python train.py --num_attention_heads=2 --hidden_act="gelu" --norm="layernorm" --positions="rope" --qk_norm=false --init_std_down=0.00931 --lr_mult_o=1.41 --decay_fraction=0.765 --batch_tokens=[16384, 32768, 65536] --doc_mask=true --train_tokens=92520000 --dataset="wikipedia_en"
Each number is 128 + 24 x the weight over its row's rms, rounded and kept within 0 to 255. Layers, rows and columns count from 0. Numbers have three digits each. The size before them is the row's rms in percent of the matrix's.

# up: layer 2 MLP up, 576x96, rms 0.176, rows 531-575, columns 0-95
# down: layer 2 MLP down (transposed), 576x96, rms 0.154, rows 531-575, columns 0-95
up531 112:097110156126157142108156171129147165148119104113159115132125106133119094142116097132161172108064205091126113111168123144118146122095145135144149113099157141146097088114176129115132118118133108167107130135134136105148166162136116103099116138126141119139153133115119099108149104105106094147
down531 116:095136111099139127092100123154131152133144148142140087110118113120104159121111127149135105114086116085152165146145162138130123139142146128141155114097159147152130114128167154140138146053102129074141152185141110134117181137141104144113143153146101117103132096129104070141117095129157122132
up532 114:101146139112182096121129202144086128105127149137133152150132138114146118135125137122126127136094141137158148122150127157139172131128161132092177109097120119122162142177168153152128130093154097146160107187143163137116098107098092112132094137133160129114138112167138126101117139136146147107
down532 105:147111165132118147160155150128170097132135091113138117141129118100121132076131131135153138110141071130118104117161162097118159142124119135093102129149142128095110118156127079094138130103135165127128124116118099132151105112165072108102125165149107117125117149144094192131069111095133117123
up533 089:100113090145107065127139145096158121141148094108086142149138194119153156105158139105164104136169131140079105146143104111148120149162159085107099091133128125109102133139130105120140115085131133124119167102123117156121150140129114164121137105153168137133112147096101125109104127167136117136
down533 089:118120164124102163124107117187125115090151145101149100125124126128134148057133163119131127110132119118137189142114156160116166131118113165100175151067161140126104139143112151121103130154130096132110136144131131135097168154148152156151159134134141096095135134136123109123110172111145157149
up534 108:116142092160135140146172124120136147157144133131129123152121108115146130140115162104152141137100113100138089120110104082147170130175152147142167117155117093156096137103164141183118140153141153170180091099130108126118129133130102097150138118119139134134086087104148109098110142093082146116
down534 119:128095142126106135142086111158177114131106159072104144114138128126115142151132152085120110134107149136147119108136110120149140102156112147108117154070135078086148122112066114096155101134127159121136140123153133152155087133111127092094108104101136169124104157175146145158117129151140135145
up535 106:116093123153136108095106159129108122105116095164117129146151161140117147134141131131148151150118143177085115116147080127139156086153141111158099133128116111119159133158184161182120147102118111133138130126168103106115145106132130115113121135180113088129170123114175136125096143127114089174
down535 118:108158122133074115134138077127165122112128126154075090112140154128115124110127134132074159079117158114164175145141160144132156130121129148131155132148142119140165135115135089099106115127135125189101079122100136138105098130085135125121134106138104162119123132149118119106115146116180162110
up536 104:140119140177170157110112132163113169114157161114104100147109123138150117139167123104144112125093161107128127135123115105136188143101131133108144150106103155132134136124127087082113145135111081105130090153112144136102117142094040123141128144132148109123109098118113132110150112129133159175
down536 111:081118118116133180144114142111119124126192082137141147141119093153087131094116142174124143146122110122121112109139131153131141147089097146133109148122135131093144143138101120143160098114127128071089141159121143153147175149092144116166121122110101158123147152109136155065144121147097115109
up537 085:071151139126155151091184110119113131124184130119148161131076134131129153113166145146129127101111126113126123085094150170121129123153144144105170134080123090095143109097102160137150080172110096128149140126139128113092109160097136161142130125127124142096129111117147148123132120159102141109
down537 075:177127147116100119187127141130144127141115127101098096121173126131136134119106131133123124137129141145147124153176086071151135110128133133134091124155091172176112160145166142115120193116174136130127145132117132138151161110146099100164116141139144092136103140161111119124138132079164111136
up538 121:100104150100173153092093111118150126113111161111093111113116098074145130088119115142107137123131109144153111153083158108122156114113157093142139127166132133156136112118119132175111130109128106082134137134138149099139127143151120130155157078130136138170110191129142108137167155082126118099
down538 128:072114092088126110132118110102109129114125109129086142147108145123171130127127132111121111123117148104164112143121186134129114101085151116135129124107132084130132149172128109130174159156130173048179124114110133114143146114122141125159148086152099126135144117119136110106176134155143144134
up539 103:135104097108145127124126113139173148114130131098132135156134116169192154159144119100125092115131132152095132104085112144166114135151117165129109113116159096102094128141141094098128119137136180102149119180197135127168110128135137146171130149137100154084140126136140124108131089124127146150
down539 105:122143163134141112089099142125117150104141158148144115142138131105142093076118124141102177133148112133160106159146131125137146162077142105118127122121122158122167134093145142176119146133139136147123120120121128115100182107059155098128131147154187123172131127132075153100149126145146105116
up540 093:095153125120159099165106107099131136142166142123170119136144128156136124094126114123112139117144107124094116098143133075094128145134186138149126114148136156121117129164101122172103122148113164139139122141120110156126113131147109164088114106110111121148099076133072183117081100121084113127
down540 105:133123128168106133098148162144132122143118127102143126133136100135111136121145086153118103154150093125161140169106067123113078093159115126144148172132115127106162093121113107110170133109111121147147116148151127113097129075120177131138094100148131122167089142141114068149148132142149121158
up541 092:110138108103169114107136116102106125155175123118111148110139077115103093097140098101128129144155127148109137110106108112138094137161103115119160167110178164116163157153124098115115115148154150156165166147140155115141086058137142118153157145141136140134116140092148115112119123131128081150
down541 105:145085111134099103132096112153083121130139191116126123095111085116082161115123130148071142119127087142162127116139125119114110082127069128093158127108097116116125129095157149135106135127134093165104132107143141155103132159136079134139096167155109157105145130152158125112124117132122125137
up542 114:088166124121143131118168146127144142130157128094120138130146128135103093118085129124129138137133079169134130107100129069125131158141150090133105149139114155124114152128129153131130170100183086151117124132167141141129152151192106141123124092126180133132098119099144113169111107114159094099
down542 118:161141179100128110116135123139117155111125137135129143113163132128064119124142126137058137108131103147127110136127129139137160130129130106155142119112112139148094109095144124108117098179189150190114121151120125144127132092078133125139152131152181099113106148098156121118110155107084115099
up543 103:118133097151111151117147120109130180107168109120141104125110094145101131113155101177116118144139143156103120148127124095094119111111194129086086184130116113136113120119091088144129142145144142138121150137100134108110085128110111127148069117126121148135072133161136078148130126124165112125
down543 104:127128162109133134118139135138161086112139153104165149157150148081159127145161144126090144155150067129130160101153103147141094096106109121138145124118079143134160172150159130091096094115115117108117112114117094129150094140108150109108112142134116148116173100136103121129076147138108144091
up544 111:105078133133140113075144121149136098128132167053105108102133142165156120171082131118159137125138150163104129171109160082110128119123113122134166129098118151109094109115128155138144128144123103146123139108162149103138155103130127132148104131135156113100094130157116136101175115177122141119
down544 110:101157105102145123128095175116115157133156109097161133143120159127115129162147136121139127132135134121099129120103089185171141116135119158133140137109128161129165153095130118102130162170151095160147132139061119144099112112110131116120158195126063145120096153137146111132132147151121143126
up545 107:138165139110121098147138142104151148113141127071152139120143158130119140148142147143143153142126132131152192139099103151103139076136113157141164138101088116121108160123139125129107139166161098161098092130142104143125077142126144124088108117141155112113155078165167122101125098155143163105
down545 108:149115110147126118104109109140098118101102146120118134125118113149120146104090121134103122093134133097147104145150161113102123137148185106106116124130114161129136127136142129112199076106089149128179146204135134122105144130151169096150161096158148164111138134145097132125123099094130155146
up546 108:111125151138146118142133132090126160153151173125075119124118148144119130105101136087079104103170095141123132149149164163107119151119138122135109113175149132148154122124105121106128118145110132115086124089121105087162149103123132114166132108166095159064139169126118142167139099136164132136
down546 114:131148138161098123132088125142121152102111130143105114124150148119093124157141108164121101124103149115153142092143133134145160129121113120119164109135102112150180112107153164132134176132092144073135129119184158160135116104094128110081144161155112141161104132176135082123132147083135153113
up547 090:186129123123179109143159138141134141059138120109091094115129123125190110133141159129083129121153093112167110131104171098159133137112149092106133161121154133149128141135102131128119144128126131085144197162103113157150141154146103115136153118126106138131136144131125115109142118092154101135
down547 096:152130112146060149102166124102146112111141156094112135107117167138161104137120083139140128119127144128123106187143128154116102116151127130138118155101135129113136111132121075154101102132129109117112110151153122118161145144088094167100148113171112163125114168130120121087167083098132116168
up548 096:119137133071153159110129106118130107123164128093160153114102157119123128124158133099147146155129131136128138133160126099125074131114117150143162140057116103157150129103152139124151121127118145130178172117104127121163161104153144146105164128121141079124156106138137138086165163096097139094
down548 083:146103125145136097174136104078133131118070143143090132171147100103127123121128135144095149112169127128139128091145109152151171120141129123128094114193108126094089154143111131133089132128120097090106075133135141118140094129111105150147131138090190134146129160122157122135120119140133109150
up549 103:117119171094170100130090113122164144098122109163195133133106158164079122102150126145126152128098126119110113080148119129115170087135162150130142105116096146091144124120152113142159128113119142131162093144165096109140150148122107116113127139116158109156101178094129142133131132156124158140
down549 100:096129099122136139121086151173125136151114083127105125148122137130142088141151111117114121139153170136120109138061111120086078123113089137155108139137149101117152118162117091118114144109153127141146081108162124108160140126075155138127167124166127124106114106105102106094124094102107148160
up550 100:132130107116125124128139108095146154131155145146142144119117094113146102141090111141128126128104152105122135104092143124143153099130132126172137142129142125136111059123105109098139113140122131064152181123161124111127156144130140140167166153132107134106157183084133116168150102072152169095
down550 112:121097135170126125163097148136132153173119160109143107166154116146088098160126169100146112115115176128104137092115101111138106120112101125114166172152134139108165058131130094116100162152164139126124149152103150112114149112170109137128093091138128123101120129096152138135143144123161125121
up551 093:155165110129114111125149090125130172129079109096169119113147173106135130063145136150104136112143155112144141111142119127119126118173109120133154144114126076166134117116132126123071166122113087144155140130084168066142130124116162087124126116130115132142105127116071137144132128144137132128
down551 075:127106132119117152107124158115160127100133139125145116126126141091141144128096144107132091140103138156149120152138106154146153150119106147119082077124164149135119170113105134069145095141133151123155125162154097184159119153118135099122145152132128099075151123183144091097109165104162113117
up552 088:155066134119141102116134087095098131109144160112119126155107120120118156105103150107120117168191125110128180150119136112183121149151087129143096102108146117141136138113077136064151137124143065149133139132133139125133122100120146111123123126122082114134085109100108125124127096119129143126
down552 088:126117114125117128102133152151161127169116141119165155121157132150166144132100106161136145124126113091122115157141151181133145156149175165098191104159137150168166111132196146177100098148123158133098135139135130139121120137149112129175125177148157135119145123148150116137127125140147125132
up553 088:104161150137148138187087148130122113141141151099103135110130126178124129125120162165151122167131104170128112104109143136158090161121114135146111112113136129104132125160079095137160116151108132194121123112160112124137132156119128111117075087133140136078136174146095149127131139115163132099
down553 085:141127122115148125133133096127151130135114111174134130166114155107147146091112133127112132093102157118146186164120130118125156076178145130115127109133137111138132150115127186147138130181161088085138122139134160106142184113149140130103184113152145113153131136094150132153112140094088124147
up554 108:145135119120144126135156107110147114129137148083199170124162150131132133077109148112108113122134176154102160137129136106154153111152113145147134140129143154110125146093068095082139128110118152134152153120151086143136101125118196136137107114189125123133120096110117143136119124157163133131
down554 097:127151092095116134139148151097117146134081121130080134154097086138124128162167117162123148100091099133117124149130126186131131182146134110139150127112128127137136103145127097129155128147115123115152156111143116140153103074101091157112137145133149104155164190167152119125146135087140143102
up555 093:114140137105102124134160152109150086102119134132119101128122096109107139154107116175151111108091090147148146127161139136141124140126122127160111138171137156156096150119140094190107096163109197106140109082144098119156149111120134110131180175124105140138137116123118141123117126132137166084
down555 088:140129131130127135149085110144096119123154161127148128119199133160159131054120123098119135124165120099145109119106134106098144142152139166149117146075157131130145118130134128117145173127110068164102114096068138149149138150119095134149089126143168133119140110124115137109157138128142132151
up556 096:156096145154131147133103102104155146130163121103161115096131161143103121152128120082151157125118098079111116163172111145098114142083137083113119107110151139128140094111143155152129089130111159110135147085152087141160103092135125153138158117139167109141155137094152106079117117122142142139
down556 097:152120093164128140138110144146170099120149118154148103132162151124149127136108098159116130127101141113133119105117124173156154112141116134129085114108130101154126120102163090074106166134118140118179194126148140125110132129100129111113113132141063158117099130160136136109134151124192139160
up557 112:104155132094071157058118123147174110172129172123163098136105133106124106139153102128123142137131126151154123118095130113115090133127184101101129145142133093119123111155156166120177130136109120114128156108129130151138108128099142167112154150154115133135151123127138131158132106062144113148
down557 115:101149132149127119111101133153103084124092138175126116132115149102112132129144117113103115120109143145118163113142123150138119126159125129091164133111096157116163146137100101090128098106108127146098085122106207127124121128114109094103154135105129098080133119121100137179060150140133163125
up558 095:138135133105148106131122127104138086115156105089193182104131097122089150097132126131128084165133155133157161136155141115108112150100106138142159112128151168113124102141106142138098100128110070115148157129131150118129142151172104187151085147112114099145147094144127155114137125118138122124
down558 092:105093085152074130113096151168126150133116089151108115114153170148108111156108124150097120100151098125089080123098136111158144118183100146130130129117102154138132166097144127150158097126135166157102101102113096148114096132123112088135140068140142126135142125147135133134092139139124113119
up559 108:102164158156110146152100118098124131124169135113127114158099140171099140138138097163155139161117113129100146141131135095130105128114145116146143179130128115096139177072145177148137111146112131118151079164134115165125112088182139108130150106150136093119068102136150113117128132123142120133
down559 121:132092127120122121134114141129122116146092143150109154109094122148121101147132117115106088119143107153180142140124116144171141131117056152153184118108113115128124151089120086104103100103149132141106110089109111121172088118105111142125175161121118164129121125112147115115172084165154109147
up560 104:146091107147124140128140140167115121096152126082167117155148130122122146120122113102147070127162124147126090121149118170125148104156116150128163187120164104115119142139127091127159088156101153075187134112130103122125170119099128132154134130151108146124120109131147075093130107113138133110
down560 102:101153157094137094160101146126135115149137107119136147126085141137095076131127137138117144128065134137151129118115087156130157189131153125129090107165080122131123118144151134142077158090138118125126121116121148114135107122096102141120097097125129112068144124118102184163153118132144150139
up561 114:112144121111166143084147139116160118148090123110146157147165150092099108162127089144098198136137140083184098155137131123091114131112133112141138131121132149166116139150086158108127112127089125126152145137160152096125118129112073103109107100117103131167097126112106119158137123151119137133
down561 127:135102126121149142076150153087118134145105163118121126144119115079073119161117123161147131120129138103179097113131103124111136174142084091172108138112117121132119127137104165164110098149114103148122128147110123116121115144104121072094183081110134087133142143124130120131096106134140154151
up562 100:131111156157114139078143153086127145091135159089120107080140144155133115121120205150109083125113133156147150140150138151126088127177134114124129154134150150108139127122140144128141153082132116121138142165147172112119149090121106141107122138152090096146156107170137104131113142140144130174
down562 105:137131119146103149122123130138109143202163136145152123135123134103124149139132129108171131147146119107173147079104092147172153166122103185115142143139091147161104128127123146116134115180103117150139137186084107173083113128151115134151130110147123143126130109120089146136124119157128155105
up563 084:123128157062097106145122159069112133098127154107122129136095097130122148139098092105112089129109145154090152129148150149130157145117141162145122173129120173113120095123130115161168107059155157140136167151147129108183148130151124151132122129105158156119122124114115134106156124122127141135
down563 090:149177125141139150135114108141128138146062105136141149091179131158118134139153126165141127091179134154167107134113130152094107134116105095104158104062127119137117145152129100121090113141142126149141144098159123142085081129119127129132111153103175131112148139150136150139134120114115185129
up564 099:139115160150121121137111113114082134113118180112086084143129143144157129120122139118134148159180079111126133120106126141123172142170109122132081127162130097113123143095069114147155150131134098105121142103089149155141109178104100110128149101143125092160161111108155140113125163107105138123
down564 100:104110121133140181115140121113193092116096156130126131151155111106119135063161129142126133102138113124087146159128106114116094095138122119142145151079120119114135179109140128102140159100122107126098156124139099162114154138147146107110185132110137128137086124138154106137105146179167124139
up565 087:141160161090166119106092149120113152117140158156150099138108099104163129137119121112111157119140155120169093145149169086134113179102109110098144146162171146155146142132156123121121164136130149082116133122137092124086171127127130136139101151104105129145110175132119135083119154122163129160
down565 093:129139062142147119099137157135141147160081114083106168143089162143108123097082126116122133111138174129134106097103134161133142111144143154134151154118107088133123101147113162125128133097151119166140129125096134144135151152156153127063115107129119129121105099168146162175108115113118116151
up566 105:095111144117166140123144150099118118104175154076148128112076157150106160119114149138134140128137092170102169150122114143092121101123133193124135140105124121120139140127141108151115148160148154131134089099128144145132140163166115144146132106120127152108126088075180122095153135136107100159
down566 095:145145117141100082199152080099153112132128094144120098134172167098147106114111129119147134101132147104120126151126122070121128130135118113160104134136097136143133123154126106111125138115082154092173095164140132132131157136165098141157127103155137177105140107148139094143116113118153087135
up567 103:169139136099132096128111148115147130113177103116114102134143165129126131107117139114138149143156109103142120062153124154114161104165135115165178147161135137137114126141174138156126168164125178113114135139138154133154105092114130133117150115085119120154133113131165164126098076114142102084
down567 097:115116119185157147132171103160134139164126145096166137129112095135115120143145107105120150087094158121125110147111171119147095157099122125088110137145151151138116152137100112123169171103123115168128115122129119107109162163156138159075096135141141127116126112161127099117149119122078142180
up568 119:135115153150155123127181137121136171142123147113161150139166127084136098131166127145103137118132163119101131130115110123083163098145128123110147117106081104132117178151155052117128103127098106154152130147112148099094119110097117106120144108158128143142115120111130067151155138122132119172
down568 113:136099091108125155096133139141155124098099111121132117101125156143120137139094168112129107073118109159135104168134119156155156134141169123095120129069143128124149115106167132096110135205142145156089137094116125116131151109150121149156111142140123136101084150160127085109141125159105114118
up569 083:139123116114116106091129157106112102121125124117122161175098143134090094117200134111127126113101160135175190137142100125132172162116106134114143153153106143104088142096117114109159127152128132142088137160094160115114121120172135125124133116142131165149115126109129140114175135172091115107
down569 082:160132148085137149138125117119110107143173112150100092123136119106179140121107143143098151139202108123117127109091110156127071124140099137137142097156155120117124121148104121140107125101125127155159139082166106185133137142123142145104119110136138128144134168117102093117083114095125104173
up570 090:122163109095117130173137175103130126084143139138168116131123123145142091130166133099138138076162131120083136143146136119101116127145108128161138132140141123179122142111129094112100168080121096135129119128096090115107141155160161113110150130140121127130138166070123127103183092108113114150
down570 087:125117152128154115184098112144163094127111081136125180124138137131152149124101118147130143101115164149150136154156146137103159102158138132120105121114128132108106145149075125143142097161136105124155191127109114086135119119088102181172104139132170120119146132138163094151132115111164122111
up571 097:119135145142148143105132102164113192141122171112136121113095136149115101125150115117085108127132140069115105097135120163154137125107083134107147134096115125177109159100128126154100168138116188108139112085142119139165109145144144135151153106153160113080140125136134114128139165162102134111
down571 096:092133105109100127164121133133126098080124120150146148161162146153158129135129190096165132088123153169130137153116142130115139133166154158121122127093130190073128103146158123088147101104113119154095130139117150113085160117125108116149096120104115123163148117135127120160117108112156112154
up572 104:152116092119137077091141141140122114144126141116107112106135123147145113169153100134096174141127107138097142110084052128114157122151113139115120123155151112168142143131121149120107144168131116128083161098136155144134166091121139169100135126150089113131135149091150150120137102185135110151
down572 112:134128106102092167128121118142125127135117096130166154101154186133159120152119121133127116112116145109157163143097119110105121099137154186093154148129116150118132160094172147148146139100125112092127140149097161135119060140124130156115136142163163082133139121148162091133106153158102151115
up573 083:162143175148129128135154157131134117124143080132168112127115167115157151099143096140122125116157138135125137114124115175113098142116122069094115135176116107109102150118126142166151141087156174057141107150127146143117102088184125128115126122100101102135123098132150142153142144118127140107
down573 088:130185108093140132112178102169156111124106121120076149124121082140135106150147113108113114123148089117100123174120104135102075105163136162161126105143132120125153148110121097087134137114146142144083130157132147147086154153111141155160118137138107099117144117150112086099142125168118124119
up574 096:147092132135093148124114131112178124129134106119184128118143110113159142112116174104144100095129137083094134066111138150170106112148100128131157107143128116119114080128142151111108169106088110120123144143137146121134061117156157167110086109138115152109159134133116157119111121094141146133
down574 086:121130086118139120123140132157100133129109102154046123105098153097125134140101083131099126129120169170149141164119148091109107129121143124099104103056110144152122161128121112127128108105138130150139089114130107114116154114092080102125122105104108116124081096105110119098130126134104106098
up575 070:139171137116125096112141130110131097110157091085136140112132136125101165128131106138153146131170056156167158138087129112151107139115128124095137084125094129145074154129160133139102140156137136159121114149134079156106093157150078116106139140144148143115129157130111092104109156144109141137
down575 068:097116111089108122112085114111140115128103153132112111147119124120128076092115073105116077120078162133082109086128130110116106132139126153129139145146160102106139084111092140086136113077123123121117135121091133090143137090093144122113127070115115110144124082130116139142102110104118133124